Part of a small language model's weights.
Size: 12 layers, 2 heads of 128, MLP 704 SwiGLU, vocabulary 8192, 11.7M parameters.
Architecture: RMSNorm before each block, rotary positions, no biases in attention or MLP, tied embeddings.
Training: a variant of SOAP for these matrices, 213M tokens, 6501 steps.
Each number is 128 + 32 x the weight over its row's rms, rounded and kept within 0 to 255. Layers, rows and columns count from 0. Numbers have three digits each. The size before them is the row's rms in percent of the matrix's.

# layer 5 MLP up, 704x256, rms 0.151, rows 564-600, columns 0-127
103:103168197100128143122151139197147130176121105152153066126144122159105128042115159123076141128155144105120146168189168103142166103089120120082218150140160062158100142179128132119125123128093146112120110090145108128155126087120112076125120091178106122165102140108198113143078167101134097134175153141201154112113105155128133100170141124161111146138155137137065084171090170086114159162064
096:147084135131105048126105096165119111140106114111138132102092116146103148180164093150124141142119103130143162199130084198111110183116107095171143184141150156093139135153155167103167086162137147196144077129126168132138107204084078157075122093133083135161123208168127105170149104095144107155109131127127181095096117124139120101102120133174147180142157116105161164051057131144140123094136
114:135172139139069161134118225151051074132124154153113159040151126104147148085106168150151050139103133132146074152122136142061122126167103111145110135097133114158113140121148115118092117125123177177176160134164157158077103134142121104140113139170110124181133124162079095162143159088139174171152141094127139134139147151154191084085107131109127108127165105142074146144073149082128124090118
096:152186115119127195130120106166133156118183150133124114099167136136132204160134150155129176130087179113133102119118152207141061148086178131099116079154074141142122122144183151062113155162102095168100127160121227119176064106098137088152158135158131095130118138146100151144116104139111139137099124157132154148134114134152135128149114174130144153115179155124133126137140132146128118104131
101:157160126173170116098148110176147113167146112154194109174101125125126086107095116066116113161129118160203108099153123148129199167160129110136128145126082079067119153098173142089133117126098133149062116126097111116137084072153097116167095156138102181068104132145166153113082143153176094178161111098125135115093159178102143110112142181096106149115102138078165091154095099141027140108108
109:092151099118109090126164131160109098158100104096078090091077125128113097151099162164127063131141122130099110143124142137123065145127102132174089098120167148145098163159094146090166064133165166154203160137174184175192094170143190075108170113145179115160107189169104115115094147174180124167103082146124137144128129068100117143122104125119118101130135166129114123157154149154084039115091
103:121140155136180169158131134100137142111143153125144115147122076102125085102139091085135134087103130138140152045105128138212145075057164088118157158153169121142152139084124109098098137111072147115167197114078130112154138074134129061126137105131105190149137144151108122172055121135124140122058128128129112112109145148104121095205158142153165129128133134163147162149142133166110210121160
097:152125198111128188118159191172156102157122105107110093092142161115088136079090179164154184147117115137124199108119161154097157142168133158126096144140116137086119094152110171124227115131099104074115099118096097157131127087157098138122144134094092084106073151087063117126051135141095104132126114158140138109134138094099128158125116092120094204185154109144107106116165169140105127129124
095:082167073083166100132128145104121124160080087155192162126154106073126052104088071112178148149135114178151067116110115122082168097188137106169118174156108124135132133112133143145155121177142137098112157192137204128167082116123143123130091130147121142111119092131194156100122097126164169185204121167097108145167123142159159126163134134156112113115132137153116097116091122140135066115059
102:095136130116104135101097126135058159145128170143143134156109150110081091110133126140153126169158138155123131133202167132086116202127045187155110133100168126165148044138153143116132133099124153125165156117138171077155071112167159090168104081116108212109134074169119126080167155094110109097111080147148200118121154151118155111108149089132128146120102121164080131100103102113130111141105
098:110114108089125105156068153119189152129086127132120128176140146130144087127137156122101133103148168115151062102076116115111085116128116139128099179109077132206149157186151162149133139174129191179146119047187162117138113138101119058114113144123159131102098153149165072113141136140171111117164165127113148094139129078153144110181119172153121129115144104169106152145087101161105215119134
083:154051089109139140173137115118127135127149143172077134096132171194098128197127136153145097094144171169100133171088108145097149110190144071135113154058131153139198137100166156103107118139115138051143110055192118084114136115141132195088163126195176159106082137108158112130135135099133093095163088102124105107149122107127115136181086122090094164134096108092084091113120107164117119110117
096:116163120116181110115100097166096138191099118103169170106168120051129173116127144127114112093078176111142133141115187140115128086103058162142138105161141175139142138116156167089101150140127156178105123100145092179134116171140057101122140188156106133107135148116158184127139102128142229123090105149157139104136226090095173169089168132189084104096115080114109073202141096140149170148124
109:129151101134127095099124170156164136176087079192149151168089125160133167127156095080088123090081090193114127141148141128117130113127165155168117135087146125107064169161114127175100151079096123136135136128109160135159154103125114079178141137071095085131137146152053131111038122116073130133104102171173192182150136140143102112156131085142063106132154082059096155088091147109113185135101
090:177111167132133100099146088141126136196093106150122155147150144128088178129105064106129131139075153074095105110107137158157117155088143109134139138126097144131103139117203100106164118142153142140214104135151109140096138205099086151115111170172147125062144174153169102162144067107128071134182133158086136144141142126167078141196100238159102173094092156127171121143160176160104082060086
096:090115138145145125111174156179086168123151131157152074143156106131120172160107117105133201088125097096092126101164118066102165141118149150122158109117196158157090124113133105144118140074000111075147163144121159147124140129128125107155127145125145145150169109205103147234112115147126079107135136157151111166137156074123141189123090099143140136075115127167164214155145091133144158098083
099:159099106140163115139081144143111121144079102150128113116145137146103156119127081150082153129113112162139095224120124101135111125166144105065099130145138127161153144074147091131128098220175206177162177116167152135110146129093174056119131137178120135147129128123202202101173054092089132119176122091080073073150119112129141135098164087183051166113132133142115139134142122165172130122175
095:151044112102101145133111201174152118175131202117128083080146148108114144113075128097176123112099192113137125041122109132050108095087157145106130117121199159156160125135120149027107143101151182167147157158130123138133125157142119134134124114112130121077155154174137106166157096137136134140118101144109105146124127154127110108093100138186168085070121134187141141112127096065078131117132
086:079143137196092124165140186108099135110104089122147069101205120152156138142089167130103171133184160108119153150133115104140132098149154136119142082131160140121137063119178164165109151127102114193183110145121090142134141175163106142132086136126153112115062149079047101131133127095145112113117117180242112214151118179190158120132105206160129126139111114079126104121112125164109183084110
098:146150146175108141105134165126132128191114148144176112131158062190078181128095113133092151105205138133125205122152197184099171113128136076128132151155151107158135119153125083154126132116134135185087122141148149083079129172113095121155139071141091162179172128087089131147105116114119137163103156169139093106086180117130133071107164119122097155205115119153069102221131096169154133110101
102:076149078139084166152107113108142128126149146114118162099113129189092136176114149182136129071160160173127116099180143104089071078154119112140129077086134103168135122048130158135084136170155176139094125090150154124169086080082109117128097050103131107172129110178147117098142039078106093129128104143136120094150089103196137087068174047096141154202157105109124112125100124190176143148134
093:137065095112168117136144074115141126084115138143099106158186161123106127132138120173148099109094095093093131088072112150150133086101131148103194177153178149009130083142125210106146134117175163138119130139173103149142136108141136081112130174097178111111111148144124165137109109101179182142101113109153149054159092143111148166094131115086132179152127110129130106083117131147134111170166
106:068071136122143153083147160205188190131056137152153055139121085184085170108119137122134189134146171151097153123144158167167129132160136169105116152090120178152106087122154143140124140097133107113119139170147013094151049123165098118118101126139102149125141113160136092129194085125112085141138167166111193147114179159154129125127140117069159107106196101137102114188080112138115104169136
100:080119119093135119129137172123101061107161124116129172112081101090104089058160158110089101103111137169161145054124159054096128125162120137137130120070116158079110138058078132150138115198098114130162185136183099131175162168129145159140139131137098116173128159102133053189111118187071097111170150109159127135138170115118143093182122146150166094117140142155203132105092091101173153146092
093:148128097076046123145107130163124155115108152121129102140104119109136097099166134151155157123155188111091124164102090120138109083098127142134166105113097141132106151126162147156143198138174138084129080136155073112161053116089129161119143063103122111118170135099129129114056084123158124128082137105114121177156067174145150151132121100104156128194142177168208148123081154149098112159153
085:171133161142115147072120080115148142139168104104197136128208133108109174172126086136128071128157142123171170100127135143121110154091161103151143153066127093177154156131061171151117110179107090153147081078160134175181094124098138097117084136100127100150128177081117133142108124107086131093128151159140140123157147188104133088117164170175095131138066154103126147103082180086088138126126
099:113108197094077122139147168101131125161126125127111167059147154143114174186171136102172142101130157127176130155126115125117198104121099163068066095186127088102124104122076169107136157162166157106153133111154158130136108064144148098147139156185183142153077133111152159115123192126081112169138144147136105113092072068100118162092104134050127081082127116145140183151122183151087099155118
091:134126149145129133121069083088102071096158112095115117124190150145152083066133158185124102115160116138100126156099128112179101120135097090152148170105075141088140182172104095118208139136127150165147071131142138160129198099073135077097169122096100094117146186112178149197116116100180119138145107138168116114113106179129105108128090115113133079090138130146129108138156112109131211113115
111:177127128097084151101116130140085063126142084188125187121160104092092108155132153119129074119139090152155196168081145154081114106119104150110128158204131131111147162139155077118113145108146122177168082158135136120092129143096093118132147170104103182119134165093143186164146170123170063129183176164161182091159197112135151146092142103137093196163143144108173142164161080083139087113127
091:133129099149122105129169082139121119133163129134122146095109138090153077084125108161082131154064099146150126139113147181167158162089168092134122128121090091121160127114158160105176144127109137097141082139111180094145129091126172057140141101160101111126073137136129117179096118147054119039088089201113095102105174085111161090120108134079112091135178089122145123113142111200134151180132
104:170162128130154084130135168105106106131142160170155139134139076096147120203077075136144075168130096100104141132102101154145142127107170055141087159149158146076106169173086110140116168107167182176165085086104150147116110117080118162145116077120135139089115231123130158102094140100144117059093095123120089097120121151117105177176144099119096131162108161078134092109124129168060141126173
099:139106160096128149124136149088100177122092124069091097105151150137136156083177132160113078109109148126116121179132124117180111139103122155129146150179225200120163147139060190114116134108092159167162114132138142124092137131124090147172146081100107140165133154113132168083151106133152112099173082092138103164093105130108090095088154146197177139092086197125132083099131160161137087157115
102:114179131096153183147132103145136147074100130144104180151118126134082119145146183092176119140125101118121071135192098110112185145152150164157121148160202161154194115116112144160129024198108135097115118191073183113112118116085136146138099133155130135168101146074175128158114106143184156115123143170143126145128106072144102141127101138107171148127168098121138127105050194085107137120136
107:115138181148071126137155148108170127195161099137149097136091136171134162173115105171187101096099145109154065166158122110115166080100157140096102108086080114068103153061113094107088194141130148087146197159092046130105114128123152087116070078108187097153113094101122113177117113119100095111094120086153085182121116105131146080166064122086128098077096134162164106144146159127103173113104
110:120108104120103101152136182110086127123121047058172115148119126151175157185134177132057156108121083210107159091076186116166156080125125136138155131134115081122159185161110118126141116160159147120094102083158143127127153141148119151061129179111093115072164111167096156170129114153133131106165123157116177145106063172056122089136162127158160188157107184176103052133155114129080170141117
114:112142129136118134157047164126168137135187170132171084149099175112097083112149113106120119182166216132164107133123133158109157077116202068182168147153083079114132089151113112085195151143148110102130144155162156177113071119135089117168084140043153132172131163106127159122075132114103128179103148172133140113116094111098159146104138094169104123065161154135134155068149129138145118073113
110:088118096138098064140140114114110119119126135219067114127120095135125130097143149073123151096109109084155093162145101158063164107164085174127153092076113104150158166132092082138149149109169135100073095105074125136181155135153136118111122128142094104195117060139120187124079146135135127160163083090114141096166141064128100145114114166063182173152111111116136147091109144130140068112161
# layer 5 MLP down (transposed), 704x256, rms 0.136, rows 564-599, columns 0-127
101:121094185111149118114135129091122135129181118136146137175146121178150103161201174142142059103071125106182124112138140128078094163078126156165101158150065157120110146077118132105107177136178170124133123163152134129137232138167102122096117148125091109063137144134087126116051090148104200076050142167133148126161099167125161112190125200122134082150182155111141125069146092124161134167121
102:115120136118173087135136168104038145123137086140138131141161078157144175181126143130142121200181149075128116139105077138105108109190143098168166175153132089164141118107144126168175157153233154112145174166137126119165109116073113150080105128106154130126099110174138134096121088113179115178154129142142146116110126105141135125134075110106093162147162144164132147123086130151126092102164
105:129102146187163176136091109122131128119163150156131148146090086051093072090105151109160150131094127136085127082154135108085076117130069094126156105179127136120162163068104141129095139096080096105187089114116157176125097130195069084086145127144119125136101127153134108081137100117146130138095126076178118155186149101103129090141111167143096136136150151164105160118042098103136154067150
094:088144126111120133139090158170090102168163108140120080165144141116102082125085131086104168094116126098158120096136151090123141040153128058170108112145106171104104113164112159133135114129104130099189110109117089104119127133195131123156120134088120141176110117114138126130078098142167088116143194132107130121131144135088164112141132162150125071088092110170161160132093094123095138133118
105:094131120110111104129125170145092154071075115121168139113103102102087191148137150134159163111107141084098175139124121110084112109085152135119123105171134092188136147106152157172126151103122101138162102067126097156088085141121088178076142158140137138079053151116106126123103140071107162145176118119125151115135129173143163057026169127158152147142104183148125161098126097106099126154129
106:074120135166177105132179154132100131119168166162070123139173099104125092171147185087160102109128147128101141141113074151117082113150100069177116116149143162159128165212115138088110121081097089100142111155064154095099107106147156159085198136155147125150113085114118108142126096142209140082151129130146124136157135134160195136171141109143130110114175133190109139150160109103115112116126
099:158135108086148136162119097094125172089162161150129158118147190172123123133137167143116180133147130146083112090120138093105061146164130157179148143119152156105098132152114081141197179113193116146112091149108134170166098156137078110110164135095103155072110128104074122081126099135144186145082156208136079123114138193127184167111079095178089137067183151142161123112161163113132102089118
097:105105121173097048085108162103184154069129155119092130153112121079105158082093140163198155136146114094136115058145048072092111151102173125093117068144102162071158109071118091147099160093109126076114140122148152128111134162157136144126132136101061125156128104174160099057168106145142172153125097125140085126137101155091171143136126089054145154136123118160151046126124098115114093103112
102:148152151102125151155157127145111134183121103104148222078137091136168104103131100117139137114151094133145139134132172094135133148086130073135069112174119098155049106166144170158182106122193115125117170077135101120181082094085162087042155117066100096123109109180141149068167117151131130111128129079127173149201128081134101128152155119080141120143149112117146128107177134104113137116122
109:115142062093112148109125089186151169205086119172121146140122064123142131123134081162092127104118186090102107153155197114101130132190144087171082109088151076121154082093097105095118105143113139098115089088099136091062101136143120184122132070169121058110108105152161089129104131142116181155092095115055151188160139185098166166101097127103133135136104177171152091133058125136113131135093
101:145145136088190169159125125170168169159138103142060136170128163124148139112204136150109155119133119180181099058176097129112115120088103193121116133114134137094172114129144183124156116073122164132132122092130093076148122147131153146106105099142179085126114106120147132179120123162185160178158187084111192128131151118111190094183138118199114123128138104186107126153080099164110115084171
088:128066108122137124129126093129193080139139160098131117174150087134143125195183106123083119152135085121166137202126115141124146151092149109184139150083185136142118103179137193067134148124108136086142115160153098155142091085105081111138152099098142124129182098140168109128130074088182120105053067121144155153132140127141087168142041144117112083185118121094111092099120126150122079106064
095:165126143115119178131066169144159123113140107147159127194116128134122175172153131124139119084186154115118165137094125133183116162057155134094106089150087180103091139158155141066097191091166086132080114160164129113093171118081102165105088118136106106150077138097111171133154126144189145136107152089147160114193138109136141081113172054051149152113087106102185119122093133108090128136161
102:144122106104124145079119156149154114155149177115177123132138098133148157126135107115055114116111139089084134092189088147161178135138125120080186104093124150126136094137153130116172131093158105150178166126076073182152101140120089102122180172106167128090161119143145125140167122113156181118080167133103147104099169111096139100005126100109114160147155132133152158063168125107194122155073
095:161148106149106151089129151111149115059154124118138119132134095118137109099137150088126121128136136103130177138208143151044105097125148177156110146145144109128108130179135119106091123067088193151131167114050101073121172109089142116137133112125133111137152146102124077148107156150203123124182119111170150117065136026183137107121119057143186157133199133081138081126094104153155141188138
098:100101089133067135054202133093108097072098157147130182084058102117152162200197144178171162109161105126155138120097134099104121122087100142016157135093146099127175178154106163087105125129139135079165145136185115137159120099117127137047093119181154130160113130122079137149156116105090122126171086080154149116121126100071148102107157186109102106129123084109150117122085162132140126175175
103:091029115093139135183143082092141118098118118121093126100142143142172122178109135105148162128138122130133129125115082147124098130195136136151199143133105120136115156143112121161143085160126065128089084135121118154111150155092100138116105163155104121150088145148112137116182176068083090079128116075156129133104147119127124119105167099102162115120147126104075119162125129178144167122252
094:097135133172129155070094093101091091130119158152125163138045149136123166132143119130118118156118135138133106154091109105137142135096145120117109137165120108091128126194096102135145165103105100112186158133108131090145109099142107153100168117130134112180088132123160146093105068116116196119148130109171217117146119102184151176089156143107123107156141127143121104105166134117172102157156
096:128161135085172104122133128123147152122150068055097139126110159115115119126066055144132143123124137092127143135196114088094152108072113129117149093149123171144124150124116134110117157062090129163164132096121119128066175141121103061118162122155111127214096119105119171127142101175081065174142167162105130162122145164065126072121134127119107168118126161105138157065114147104129130175097
106:089185138118066126151164094115112153096138106101122153144135128173139141115145135097154103134134162076069136111087116132122129122141080125098101137089112168098103109148206082132149088106186129130115131152153136177126125133148138124141154103161123075099080065158065126144116146191088111148161105064160124108095158163211168060180118130111079166116126119172100170149097132191145168089106
102:126091133143118091130089181053104140108106135154170105142120115128167095096081166141126133134154105133129133125145128139066135143083155141133147174120132090084142149089148133162099122145165090082109159172066131146169185140143121137076117172156130106130085072090154134083160143139166142144110123114143089115094093210138149116118129100159111158113163119107118157118116119164124092121209
100:080138185089139150134138121086108153138087122114188121140101147132123173150132055167107104108137164132089096145063121121132122150184095155117183146148142088078168160099119153138160107207153068096155172127055139075181139124138132211147072161174151084161148128179155229082142154061187113089147111091139095108125206120171144159124107094130107151159120120088129132154131161125113129114163
098:104123125097160092097112155066126078118140077148095129194094121149151143145136143147169176101106156118132162146052100169066176139106112132151130104116133108099175144102158044067176177120124124119180125042137129155106086152157094086074154125169170149154126143090112137139162136097119095159090123097117181149099118104112080100112132150143175136116181126140144112137202122113164123148067
093:135157075108134132157138131178132169140152136162102170112119089134157132179092119159180142090104124102153117181134043156132118126169159093134161132083096113136164159131112156148181228162138058111152126135143102136108113122127126136163123047138090137108149101120102141144087115061087178104080155145091123091067121195142171161111154109131157161126130143119129115138189125098073106122055
096:094110114183099154165126203182113127141165117090186107147081060128128146149186138196170125148052166074141159125129105120117133142113153105126112151144136161148152117098121174124139106106127166132120107051133128156126073141157108145074142138115188134147098145035145139132113077115129134133163113106142197133160088136108065131066109154140167101178110170157110106169106150134120211149080
090:136094159123123141115031120148100102131105112138125143118101039173166115106132161126115090115126122134153134117159168097104131066149105173167161170127077179169125128142136102096073137162135145140144102053083156106122113107155103111136102153125144129132142113150184148118143195167169086153128109166203129086120171161157201116145069067085161103097138147142060157118101129109104125190143
102:104091149096156140115118126147065133118155124137065160081101077124065121096116143101148104126148182109164179133215139078131139212059158117148146109163157153194120105159164126112124115143140105123104133093118165083134122118120143075104151142155183169064142157160099124159145124157149095135096146171154147127126134087175146124166131121123131159145207108143177116087104136140126101132082
096:098125133151105163130139110122181104131132136106131113140132126083109138164134161160094132170183198157070150145139143156106066122147180197128095111133144131154155105115134102155094132176068191121071165128135128153114136089098151120120086117087149162148154143146123191131158162120159175117172184143143128109156109110105074194109155185186101057118156124080125111127050164108119146145138
101:101105153138152181124135046134108102061172142132087131098101177162208157225167180129089166100149152159193115123161090120127150122146114107104130124147140090107123089120117154142104146069109134108134165071103133163096114127105092134103175136122125103111145100085142129194123154103123112154120103127145142108078142134156112161143105135074115144178127133122115167091076114126050146110117
093:160123164054144125085146124088113118121127085168168151155111118118185147123120089078147115145081158083119170109112096117088120076108134134127146191107130134109180126086081134154144127103187106109119114043079085123063115089146123123160132154106191107076144154146131148099115161118121129157067104138059192089147122087077081130151168146138149124144097156135135126116142144184203079175150
105:132065208128143135156146150130191170156071103134094164158135067143099125115158075140188089112171166176095122124131150162158156149118193140184170130097157120088113114118102190116086146061086119109102157154181112084096158152146108131170145108134126141156123125140117147102148121137158106149157102109137093073148153106133226191096125088132136138144078110148145058143199084145168140130095
101:122156121133178167120093207119096105171145137159162135160213094153166087141090149149102105118134032157181149107112154167121143127137215124111122046125123159170143170105092111130182123159125154124142113171102091105146103127144149090155171090181069124128090152082088115097149118139144181108138114106089120114088168135162100114142102109135110133152111194108113180104160146104156125111116
104:134098119115124184102124137162123111092109132099131159151186117166116179162128174105072146072124112142126154108121114129132096128145110139155125139130067145086164141143102154108138124120163118105150165152166198099133086183153126128185158076137120122127120111167152098146098110085134144109142040175180130116146166141089112129183183147140143120137163134108103107171137140168215059092147
106:134159218101091146109126117049099132088090140142146138146133144176183114143117178139136097098125089190162094131121140126129124064103101087066154100119138159075080107156114150067116132177102154089107128133149094157152150110191101133146078155128147149137098140134088171130124137140154131120154126186113105116138125135137106089150108175119177076075144101135147158148092130153157107121124
107:154146193114051191155167175122104120091088130121133140084171107132160178122117166110168105104116135151100085110193150133121102060124114128151102175141148092153075120144138165087099143129072126154082160075092116145137131108104170148141060130178165113136123159098109143155111152097100170209156166123130134156169144105154182129111163129188066108141163093105080072109152127172115084193114
105:096159137172122147103123049143159068114129144150068151132127116113152151153159153095092088122134097155138150092154166138143115169177078165107093099122111073172174171089110139143136118129116081141126103140121140115122137129136104139159171190132089097123143134119154166130059098170091144171134114170214165162187139127108145158087098173171143099162139063178126091148116080177097103123182
# layer 5 MLP gate, 704x256, rms 0.15, rows 565-600, columns 0-127
094:144141153162117132129145112085095112124103133142130122114173104099147180135131156165155120118108216121154161169190164180108114120182147100120157135101153101148154070101166123116083169155206124107173081150127073151055126047102169138117110144093137117177131149119133224146066137127149076132169166145183140100089128079111132189119103150157153170111108128123073102122091123131111073020066
115:145125164123104096112075165130120099173164144091146160118135143110123150084147142175169122106108133134133048112179162140138120182099116106090164146159146164109091174129111128162151120078098108112097194159098185148122117180116108141114122145093091177156143107115074158146144123081150107136128130139136136200088096117119168097132151126108168176118133120091153090126106053119072073126133
095:136166117091211136135146122173101107043129147076135145040105104073121155112113099125170131111165176068117139157182157112062072101124096188126152111109092080195088076146113142125159167119104116099156047132092081112096115096127155115132093158154143120124095125203102119098106132146158128091163103106163188154152145091078135127105088189190093123143103100137126139100109083081105100095111
110:127136105157109092129124102122106072100121166150089091117126106130151109077168069126071132130119049136117072115109197130164182109109094124127101092137168101140153069138112100120217116147097152156103149080125104213122110168163113088129126141093176187105121134127163135150120117153115110215132100125108195114116115165151162135095141085102129142086093152140207110087163129117109141157107
106:088111094103091132185221184102146086056119105108158132144119157113112144078064163057134107152167131112133105107117149126147132107130075118185118115099110143167101125140118153072149124114139112145191066077101128153068079105157170140086131149150140140151121072153175130103113080110179092139190074108113102155158175194150136112116136067157069099155111036118125151137172173116139126119160
100:200119152148127154119151086094172105099140143155150126151153155149146150087148086173108151119177199074052114155109141072099156140151123097160106192164057169152088164151115153114125148200178088169109096133104158118071090129126119174156160101109143150115148121143087160116124135084118133163129129168191132137172142136133198094115135119134127143086133145180139112106109170155106196119160
102:159128148101116155160103112077112115164120203097111109164113163095129136181124127099154132071105089099149170141145084111132090101145114111132124087103143104111184125094149111144098108133113129113154131165163099135138057133162044073082086088123187128203144151071116122193141118148099099153189166045126083186106123169153136128192098103129103106109202163169131160091102130136129079151179
094:088115162138112064139098115102145109093139170120143152156129113133093113136114104083128163152146125208109153130128112098107141119122130097114112137128120133161136112159178121149146130118142117109098158114139143089154149146178090114156132146129204204129120152142169207196072094138137151137139065072074141149201140140096172121191120117125090160077189162142147166089083121138147139138095
106:151118123044176109090146151119124120172134165183109191071139183105164076122128113145086178124125186113087121047190120152097132121127141139109133105122159129132154133109176109164137128132154121128124136101125114110151065153174105128113146116135168146105127095071058174134148122136128132121142128141167201122069132175095134116115098065110111114082141086134120083097128140134073134110128
095:137099167102127119141175070088187098147118143114167120154132086126139078171194100172069117180128079184129097092073186086132069181088166149158148155153090108203143138139139140103122149191115155158195139131105102145104173053092113131151123140120132096085111135208123096117114111115156119167099142135130129077163174166139189136147166134154110104065144158181166094137083096150165159117066
094:090122146114122140118122116104154105115155136117180092175121165171125117147095114152201127065117116140093162116122113156152160162097154099097122138139116107034151170106097093173123137079122085090149141090140098072062115148083132170082116121150120133094121159128120105099187137111133111149204083145075038145144161060124089134116116132074090149144084096040155116167164100094145075103136
098:147135125155101115107174060126120129133109125082066088141152121170145096081115145106114090176140167123125089154170140143132158144135151137116110101156159127069100150139208141067122172149208062088166148151105177133088124173133150119104158131203121104122141152119125140152132114156121136206202190068137174128082128144190191110123069144163118187128193146169107111179144123114082126176095
115:146157116107210111117041056137085091170155120153119154056113100134178108143152125131107099119114168136058166144059091166170110091184153118051071118139120182176137130149131105111091136091135073190057132109097126120085117083129074090132166154149101102123106129112148183122157116138079111114160104129177132149143129117134132143131182103093161155128138067160127096122152111182141104101123
092:147139118115088146070108106138185080111167122148106114122137120184090166148147115148124076127090134164136124138112157175068107096128118187197146146081107099127068160170033123162103164114113129166081109088100150134156172096097146055163113123163141177110103141086130159103157131134164139205106101151113143109132186098119126122073093111096138086114099104134156103086121140098177104078142
096:141124101111123136072132142125150147115123129152061155147153115185133126086128118171133181122083091100165107126164122179061109159183155076177060091108084097111175100207127140120051116080109160165126136179104085131156085175093088202117063090159116163123158130146104111127124118139149109140129113157138179124187132149154135157121111108086158171105136149158116096110132113161133115083119
100:102121150142125118142144099090073139135150156126135147157125113113135071131158155134115156077137146141131132103092135054101149167118098078185080096115089136115124108174082172164140128177057126108137109150110171158132151101141128090152136132095186160084121108158212166167150145156178097119196149136073127119136133165074096093145159069121097111098116181150108130128129168080111140109145
098:111129142123095077118129124113103162157104113165130166148045140148140147182127121181087152102125103099171090194162130080160153131224134101167174079105138082122138090178109121212154164096108123130121137064137132100140135145188134075169129108139156147228088148102136108117121172099153150153176063148131172102141122097129163132125140113075063135171156089080092141101127145170115122141197
090:152185094165145157135100116022132101167109166167127093172108128112107094167145094136129116109121105157131086135048149135118105160114187095135071172131098169125128117135097147173087141071106133087126158099182189098127136060127092109138150158175112110112152130168189096088110159103151125164190189176086122175129192113137131115177115125119091129090149050112074144134135150136112127175111
099:137120067158103173134147083161120122113113156224197107133136086147142128105097094114131084135142110156119113114094133164139130147100124146105112104138097131142161127149091119179093137103162111104109069106095087140111135178211135126152089084139134143132091086085149162090061152140119101118115108100117038133104110090138170085139150106054114141161164149147078166169194136150100168097090
101:103172135098148160146097064132141106131080180114115118120143113172202196110162124189142168103083168137145089132101088135109097071119154079174086134141122135175131195156181121096098162176114120093073094096173010091127128125150146127113050132114111148172169116149156062046111094139136157139105111156150129145052064102125095164111117148132122146189144114119199090099152107140154122105167
094:112150078127135124156170105088152154075110116131104143108164129111153158107207135139113118178101113101171079139136136087141165112106127110079171141082151168119186166144176146161132127142180147146181180107069159098183163133123148141064122172160110104112114107116127101095181129137117049180112116124151088072111129127107118092111115151027089097099128121106146095079198128101146134177155
105:097121139105138150115117134180132173115047164068128069168114126134130163106127100132111186134127171174114088104141162124177130101101126121123112112106124133142117091114213147154135152100130101124154106183118132076118100094152066112091130044099138149119125083202126133178208157121081133143086177170083155073136110156111154155142174061092102100128176139104077100171079141141127141168140
098:146081144139088108094159182100122193082151149097131096083189119138108101128107138122101090183167091142151131138116142077151105111118155161152131155198156113158123151106127168065149168134192129199073117139086078110201085094176129157144142166123192114068082142034135097107121116086127158146110146111154149113115128131140126114086111100087192128117136126164124103176092176146167165150195
094:143080127151103136120126141100051111113067111170114151105123116102131183126129111120057107157109154093175087113167139095130130088158130108130085168146108136083146158158079081092146126108138092143129076085156128142097173051122131121150191070196100123142107094151088117063120093151143136175125130144054129092118181120127179153183188103144079095104158096163246140130155192144086112121120
090:196108131069141115075141183129138074125138113158146110146157085102145140155095165100097080158170151104128112090150105095123145129130136113134109093075152073143085111138118173199090149175117095154135094134061100171189128101146184094110151088138107111111128123189135088147198211167235130125199146132135141120115103098185151088111124195134174175098139101094140066113156203144166116118119
099:129128151223147096108133190090099179097175132122124111198072129118168140143108127083088117102143150119108087136110154143077148169113181141144114157153113102092139185055142136159061154141109152137161141094159125185134158100068131140080051134121090104107176121099112105101153151163073132084189083122117117112130130159172134139112157119154100144169122154075174162118100104111061146141128
093:134140096145138105145117121099119089145140170171195160109136178114137168137086168120076137136144121169162101113147120112140133128120114092127117116168095182080138092123098091093106124138103119104085132168117069143109181124106147134157118057145124116141120129147165128153134086127172140093113186156115186119098125150120155082184173103100086137151152209133123117077125175092141160155102
107:138195079095144115153134135109080101169081120118117115147163137203163115167159175105096091113135111213111069074112153122152101151101121158148148122123106091133121115069093152152159094156073160163110098183080129170168084183145103164081140143101148149071142094180126144153150076144106129075155051108161095132083158158152105114195167134104104114084088156087167139140125138125122135139073
090:167084114082144125041128159148118136142148098165122188127144061116159057134091123193106108105040176074146123122088149147118122155082109148102116138091124122093159155116132072104124185107099122134138097118109140113128152039141130125113097093116133101128132160172113141089192113150130168090091100137165201136044130150131106045126127136137176090095184078147111120158116082120121079160096
103:143198185157151136111164181119151158128130139086126151151176126154161114145114080143113140152148113106092141094115129154149145088144168007159157135148075145112140098057161186167112232121185155136103138105187079121131161146181112121171078131120086148155156145105130192168198160140161147180116148114147139148086115158068123117117146085075112109168119119110138102107122123083117095129123
095:093163076150142086144108093081077114079062121140096103133141137207133097134157180155137090142151158162100157120063197140116135160127158112135130101168175143113160077165098122088152099103131052145082122124105170162075086152096105077146151197128111142086100146108162159129100161075121097134135107120131135166110135123122171162174103152186166145118124145120118113181093140163126126128105
105:178104144099190121090151117168176149066180111145163132174175077105123143152150124141129090077094099073112138158094108131138140111131153153156058125110111105113159119114075056129091151168177110183132096170202147157088160100160088092100115037148117147128094119136124107156102054110166118151149069124158119108137092108145104142135088130127116148098087094105123121132161136124138144127158
107:092120162161084141136142147156107094068115065186090158127191112130107120062146126112079090118111180150137105116136152133169129087144134165122101112116176141182153148131119133091125119186186139118125173126152119140118155100178125135075171169131138166112110183162189132163159154165167140154123153195097153112128140164160161137092135185143140189131165097081120095058141049137136122081115
115:106163153128118101160210149128144160119148156085113120054133116177148138150153139195130148110120129119092149194172126146115128135124113096141177122095133117151139067116148155104147170124115171153165091139080123134064056144131189113094089131113117132123114174142157197148153078127114139116207132193140126147146171126165180150156134100160113082163171158147125147069145133234113188168100
117:140133091156096162065132104160175086134137141114134146153101120049135128091146171114101047109107124215090104110126132155093136164104150137053134100124114081127147184130106124167092188108165064110142145153134146086055076131107069134174164114082172144194072148115108144118118147143135102190086113120146122129207069109066107171106152163126098121120173094117205120127155115155130132160154
101:142100174145136156113200158117178159183136084104108151095143133112106165110123104135189146135113172070128129088166109113145163115096122140175212155112080149138184114110093172105097114119074105105192115181141016129180087177121127153123133117047178108106162186182113128139084074110170115130119110163107094114108117166136158070129205148159101077153168114108121196167189080144124094100133